Weights of a small transformer language model.
Size: 12 layers, width 192, MLP 768 squared ReLU, vocabulary 2048.
Architecture: LayerNorm before each block, some layers without attention, local attention windows, gated attention, value embeddings, capped logits.
Training: a variant of Adam for these matrices, 161M tokens.
Each number is 200 + 30 x the weight over its row's rms, rounded and kept within 0 to 999. Layers, rows and columns count from 0. The size before them is the row's rms in percent of the matrix's.

# layer 3 attention key, 192x192, rms 0.157, rows 184-191, columns 160-191
077,243,209,174,204,204,195,203,217,245,200,255,178,114,231,194,194,188,214,235,187,192,233,244,214,172,201,257,182,226,184,187,157
080,187,216,233,206,254,203,196,205,170,154,199,186,236,214,209,180,196,208,185,184,232,179,159,195,243,160,170,147,212,242,256,176
084,201,248,175,213,220,227,203,194,203,216,241,207,171,224,185,188,208,144,211,154,209,219,218,166,221,199,238,153,239,193,240,234
081,212,174,182,209,161,195,253,188,233,192,203,149,157,170,171,203,211,238,232,182,158,231,248,183,144,229,213,262,227,176,201,221
079,227,209,138,197,189,244,238,191,276,185,219,193,203,196,178,216,181,186,200,221,201,249,261,165,189,151,161,242,206,189,163,173
098,192,219,182,236,252,231,176,186,212,177,212,211,222,203,199,175,190,123,195,173,212,200,156,191,235,243,196,149,198,211,229,191
092,226,212,216,229,225,225,173,184,189,178,154,210,189,267,182,163,174,204,199,272,192,211,198,164,201,200,174,235,178,236,199,179
091,224,133,208,184,200,209,191,237,218,182,170,218,167,203,192,161,220,186,258,180,214,191,160,223,161,217,248,209,188,192,192,189
# layer 3 attention query, 192x192, rms 0.158, rows 185-191, columns 160-191
086,131,218,170,207,192,161,205,238,226,167,242,164,260,221,224,164,208,182,184,171,155,216,171,186,217,127,263,181,238,188,215,176
073,173,227,227,202,190,238,157,228,195,164,248,234,168,208,191,198,186,165,204,215,153,212,201,233,250,209,240,144,195,245,212,204
122,234,137,220,180,176,210,221,170,203,248,224,171,200,164,148,151,186,205,195,239,217,205,247,200,155,192,170,268,194,228,153,201
081,257,171,186,165,165,206,221,202,166,205,260,180,197,225,182,169,248,175,248,230,238,180,227,190,200,193,193,284,171,209,139,167
093,157,220,193,206,203,226,149,218,210,175,153,227,132,158,223,282,184,174,237,188,206,208,174,199,208,243,219,197,224,199,215,188
088,231,190,236,154,239,217,235,233,174,161,187,226,172,249,211,159,264,178,241,221,258,209,155,175,214,158,237,241,218,228,200,199
097,221,159,235,193,187,203,192,212,213,129,235,228,215,192,148,177,196,171,238,187,201,188,178,233,240,187,178,218,196,181,210,170
# layer 3 attention value, 192x192, rms 0.171, rows 128-170, columns 160-191
081,172,183,223,202,182,184,110,204,160,167,247,208,196,223,171,142,182,233,176,236,235,205,183,199,299,192,210,183,181,203,142,235
098,212,195,219,254,168,227,234,233,251,228,162,184,200,183,228,222,204,179,230,130,180,226,195,199,182,179,218,185,206,158,274,200
108,234,191,222,179,149,197,176,208,225,204,241,180,218,217,217,209,196,148,217,159,227,228,186,223,206,232,257,195,197,182,170,211
090,246,204,220,143,267,170,198,189,167,195,214,249,252,194,180,150,177,151,175,243,219,200,240,192,215,191,173,183,210,152,145,198
106,231,208,185,275,171,236,213,205,203,245,184,228,204,210,207,275,154,188,207,166,216,235,245,186,186,247,199,219,218,203,257,208
105,227,205,248,241,166,217,210,193,211,140,155,202,206,186,228,208,182,203,229,155,197,250,251,210,131,225,236,163,233,163,271,186
117,171,219,190,210,126,180,222,187,204,245,230,159,232,201,230,223,208,186,171,163,184,199,190,219,222,198,251,167,167,200,185,203
091,214,173,197,180,197,223,204,193,173,162,199,193,153,195,181,229,198,240,191,177,166,238,231,176,196,206,212,204,225,222,166,197
119,182,176,223,155,185,184,153,192,166,202,187,202,243,184,185,216,188,165,162,185,287,217,292,214,173,232,224,212,178,224,148,220
104,210,220,166,167,181,189,199,201,238,210,124,257,195,215,188,202,220,181,219,190,218,201,214,197,185,159,142,209,183,184,167,203
117,187,207,207,153,175,219,211,173,238,192,171,225,236,216,203,261,183,204,186,153,258,230,301,219,197,194,225,184,191,269,178,208
093,198,181,199,183,166,223,199,195,175,164,237,251,199,192,229,242,172,231,216,217,198,190,200,189,188,243,242,225,230,164,192,210
099,192,185,217,217,206,292,144,215,238,240,205,214,240,183,222,219,205,193,219,199,205,209,219,259,217,205,211,190,154,225,210,201
082,238,224,224,231,211,198,162,184,213,193,160,185,196,233,183,125,191,201,183,244,301,205,211,182,180,232,214,146,216,205,197,215
102,172,222,210,221,190,219,137,206,192,207,171,184,197,194,212,200,195,236,193,189,173,241,189,211,175,218,217,198,191,181,212,194
088,168,194,186,197,199,265,163,217,222,229,144,154,200,206,212,209,176,218,248,156,153,198,186,253,135,204,179,196,194,199,258,200
111,251,204,218,217,202,215,224,207,185,222,210,178,174,230,202,156,204,186,187,289,166,182,210,169,288,222,152,182,185,188,148,202
111,157,189,175,215,191,173,210,207,216,240,224,166,138,162,204,207,245,223,218,240,122,151,160,193,179,218,180,205,165,219,230,200
098,202,200,227,224,166,214,226,218,249,212,182,170,121,203,193,184,193,192,155,191,200,265,197,189,187,197,172,178,208,235,204,214
101,258,213,208,191,275,218,305,197,211,195,162,243,251,190,183,200,153,189,190,194,170,208,189,182,167,189,177,236,231,199,170,196
104,198,180,231,244,185,239,208,189,197,271,124,207,192,193,203,231,198,198,247,220,208,168,211,188,183,222,154,240,211,192,221,180
095,198,205,155,185,250,139,214,195,212,258,240,234,143,179,212,212,223,189,189,193,132,177,222,173,234,176,196,223,210,199,150,212
101,187,195,172,167,178,157,214,163,209,214,273,212,205,195,205,187,223,183,195,236,210,190,177,136,169,213,180,195,211,134,153,188
112,193,160,238,198,209,145,174,199,259,216,212,210,222,227,187,123,215,207,191,247,190,184,188,164,175,243,179,171,200,190,213,207
106,176,204,207,285,144,194,184,188,210,227,205,189,137,191,233,263,191,179,232,194,181,219,182,164,173,213,248,192,225,176,273,201
130,172,156,230,185,229,214,156,164,207,195,204,204,159,142,158,202,207,233,186,218,169,170,222,229,192,223,180,251,236,209,184,163
114,277,214,215,242,189,309,210,207,156,199,157,231,195,180,189,211,190,179,215,222,222,243,220,212,216,236,194,283,217,203,205,208
094,200,205,185,151,219,197,228,187,251,179,184,136,194,198,175,194,224,178,196,151,200,195,217,219,183,212,179,174,213,223,195,189
107,196,188,250,149,160,204,195,197,190,177,200,192,185,240,182,215,199,201,229,202,217,210,191,187,234,160,223,194,217,229,120,185
096,175,198,245,210,253,194,145,223,159,164,136,155,220,228,185,142,179,224,185,253,215,193,220,219,240,181,168,155,216,187,182,195
110,194,223,199,167,225,180,219,210,237,144,146,183,254,253,181,193,203,209,184,146,241,207,186,247,226,160,245,172,218,230,169,205
114,181,165,196,233,196,175,192,216,265,202,171,214,189,208,199,229,210,231,186,233,230,182,160,206,163,234,166,222,149,235,186,228
081,214,238,181,234,159,259,178,208,222,164,214,241,238,256,219,231,176,191,206,189,230,239,230,178,246,198,239,184,189,224,229,235
084,189,232,137,183,204,189,232,204,215,207,233,179,185,149,200,176,244,208,203,179,187,226,181,151,206,248,232,186,215,205,248,195
105,180,194,195,203,152,153,252,174,251,180,225,251,161,207,211,277,205,195,179,188,180,201,182,190,109,235,233,241,198,202,211,210
098,224,225,128,255,173,177,254,221,207,182,171,202,214,191,203,249,226,169,198,175,247,240,201,188,191,216,235,244,191,180,192,223
105,232,190,191,187,251,208,219,237,216,232,141,160,199,201,166,153,202,189,195,217,236,144,177,246,203,166,113,183,189,200,185,184
118,230,167,201,234,224,245,202,198,239,222,206,222,155,210,196,179,214,211,191,233,155,198,217,163,174,268,165,199,268,176,258,199
101,156,201,206,213,133,235,236,168,292,207,198,237,188,204,218,286,193,196,193,109,209,225,244,191,195,189,212,169,224,205,227,209
108,205,210,194,206,221,203,165,205,192,171,199,197,182,224,214,148,218,178,228,217,238,223,172,146,200,225,245,216,243,197,166,199
093,235,211,231,185,158,159,227,220,138,194,263,198,208,197,189,239,196,222,189,138,292,209,191,223,211,220,283,185,189,223,193,197
100,213,188,273,176,237,264,197,191,231,188,185,212,166,207,185,175,192,235,197,181,209,200,208,183,223,216,197,152,248,187,163,169
107,200,210,237,192,220,229,180,199,187,204,230,178,206,182,199,168,181,244,187,173,185,205,168,224,212,204,208,198,240,138,222,187
# layer 3 attention output (transposed), 192x192, rms 0.16, rows 128-169, columns 160-191
094,222,162,211,219,251,251,193,182,203,209,228,235,214,138,231,236,160,199,180,178,244,180,240,281,205,194,170,197,198,214,172,208
090,187,189,193,180,243,204,143,226,177,211,182,206,179,236,170,162,195,212,201,152,213,211,196,177,196,190,210,187,170,119,210,195
110,196,224,261,181,242,197,212,206,193,159,198,229,187,229,232,185,185,195,239,157,234,174,171,191,149,176,233,201,193,187,216,223
086,164,213,251,186,217,189,240,194,254,166,240,184,178,168,166,190,158,176,199,213,242,204,240,210,239,248,234,180,187,158,211,186
120,191,212,196,216,155,173,145,174,200,197,152,212,213,241,200,190,152,218,162,160,146,238,159,233,188,237,183,145,249,221,213,238
104,199,184,148,210,140,222,222,195,214,174,180,195,180,179,220,198,219,248,219,187,188,288,213,164,219,197,206,216,195,223,219,184
109,190,164,181,197,204,180,207,236,207,212,200,195,129,185,175,199,165,176,183,200,204,152,240,235,216,229,191,238,237,226,193,217
085,203,112,187,238,139,223,209,217,218,201,176,203,240,248,202,208,199,218,185,203,135,183,231,234,180,212,202,216,212,180,220,168
107,202,175,263,155,250,247,142,215,182,193,215,254,174,132,240,157,227,197,226,226,200,194,224,187,195,211,179,306,207,208,202,217
103,244,175,209,186,183,201,236,189,159,167,179,188,188,192,218,194,203,96,177,196,247,238,223,165,210,230,167,157,219,192,203,206
107,218,196,216,167,188,195,192,194,235,263,231,180,178,176,218,171,172,202,198,210,180,181,259,179,193,237,218,198,267,163,183,192
097,192,203,192,198,192,274,248,153,231,165,220,233,211,230,179,226,218,223,200,206,168,225,127,200,246,197,208,180,204,122,168,225
086,187,297,200,271,214,172,171,231,185,234,224,262,222,187,217,161,200,223,201,198,217,189,225,178,194,195,193,172,194,183,215,263
099,197,231,235,198,210,214,179,241,164,214,176,224,172,208,211,231,162,163,244,223,235,218,241,163,228,240,203,169,164,223,172,229
104,193,183,185,218,142,190,164,241,170,197,197,280,180,210,213,172,258,258,216,182,213,236,206,175,149,176,213,178,148,189,177,199
102,199,159,148,197,139,198,187,280,252,205,231,174,189,228,214,152,203,288,227,172,188,185,179,225,215,194,217,215,182,213,148,222
094,220,187,237,148,175,223,208,218,203,221,153,193,178,188,188,195,209,162,185,185,191,191,188,224,186,236,203,252,124,222,186,190
103,200,197,153,236,171,157,185,206,222,195,225,144,207,220,207,220,199,226,162,181,199,225,208,234,190,182,205,198,185,299,202,162
114,190,213,224,206,224,182,209,219,195,243,178,249,188,212,193,194,162,164,214,184,243,219,183,160,170,188,233,179,226,151,238,207
092,160,220,208,207,149,172,255,172,182,173,202,211,177,190,210,202,195,183,200,163,167,241,214,153,149,176,189,138,215,156,177,207
103,213,201,188,211,139,189,194,210,194,220,216,132,250,216,235,182,199,207,156,217,196,179,174,185,176,229,182,259,149,246,155,159
105,158,225,183,161,171,172,237,220,233,202,212,190,210,220,203,190,239,188,209,221,197,174,115,192,186,207,265,194,155,236,182,165
093,180,232,222,141,280,187,201,234,250,207,195,168,191,221,158,207,227,193,208,224,211,189,178,201,185,199,222,159,194,161,201,196
097,238,192,235,229,267,183,210,233,141,199,232,185,186,193,193,198,207,158,187,225,236,187,240,176,198,239,213,203,156,148,201,190
107,143,266,187,198,193,206,201,190,196,165,126,213,216,259,237,206,206,248,202,210,204,246,128,218,193,205,199,194,191,224,159,213
087,216,196,191,190,200,194,200,168,196,227,241,181,244,213,202,174,187,205,201,191,223,210,225,225,184,231,204,218,216,212,173,127
104,196,197,158,198,178,200,180,213,213,245,181,234,144,233,211,191,212,210,176,200,159,221,198,211,167,211,156,156,206,245,252,217
098,282,252,204,202,247,168,207,198,158,187,193,226,189,155,144,190,222,226,194,225,199,163,193,198,235,145,199,236,248,142,243,182
105,200,153,162,193,279,254,186,176,226,219,236,195,107,159,179,196,187,205,232,220,178,222,197,189,135,268,188,203,196,236,169,209
097,263,182,151,206,215,168,231,164,216,143,219,171,221,170,225,163,178,182,180,205,261,229,181,215,169,204,154,229,228,168,191,167
095,201,215,219,251,245,262,205,159,194,180,152,190,138,155,216,225,120,168,189,214,228,178,197,186,164,200,231,178,252,232,216,193
097,246,169,242,208,248,179,200,223,183,198,252,238,143,189,178,122,219,178,214,167,207,187,236,177,200,178,256,211,212,202,220,196
097,209,254,208,198,225,199,187,197,227,191,196,189,183,177,225,258,150,210,208,219,202,179,184,201,198,266,184,105,198,197,197,250
093,212,211,187,245,207,142,196,165,227,173,154,232,170,217,199,229,185,196,169,160,245,210,208,187,203,221,180,107,226,161,210,181
103,200,209,204,183,230,218,195,229,187,149,196,224,186,199,173,188,254,203,203,206,151,232,212,159,175,203,243,181,214,195,251,195
096,228,301,190,210,184,219,199,192,185,194,206,248,137,240,244,202,168,198,228,233,189,199,130,176,167,214,234,184,222,197,198,187
105,166,190,209,233,198,217,253,243,182,191,186,196,177,186,176,178,193,206,229,233,238,167,185,204,179,154,241,187,192,171,199,173
099,215,195,172,226,167,231,230,307,188,152,152,192,230,240,207,223,232,252,182,244,211,219,172,178,198,193,201,160,163,159,193,211
114,179,245,206,215,218,223,200,175,211,242,187,217,216,239,238,210,167,180,207,232,170,222,183,204,123,178,203,129,241,204,202,208
102,192,234,176,182,189,180,197,172,250,194,138,148,161,229,228,218,164,222,213,173,227,234,192,212,220,242,221,119,174,166,194,187
090,203,164,231,215,208,261,191,190,174,227,211,220,200,170,221,182,179,196,200,193,206,193,171,186,195,206,202,148,246,191,205,240
102,236,147,209,182,235,204,214,208,235,224,143,208,210,172,194,223,207,243,244,212,226,206,255,202,204,175,224,241,186,203,157,176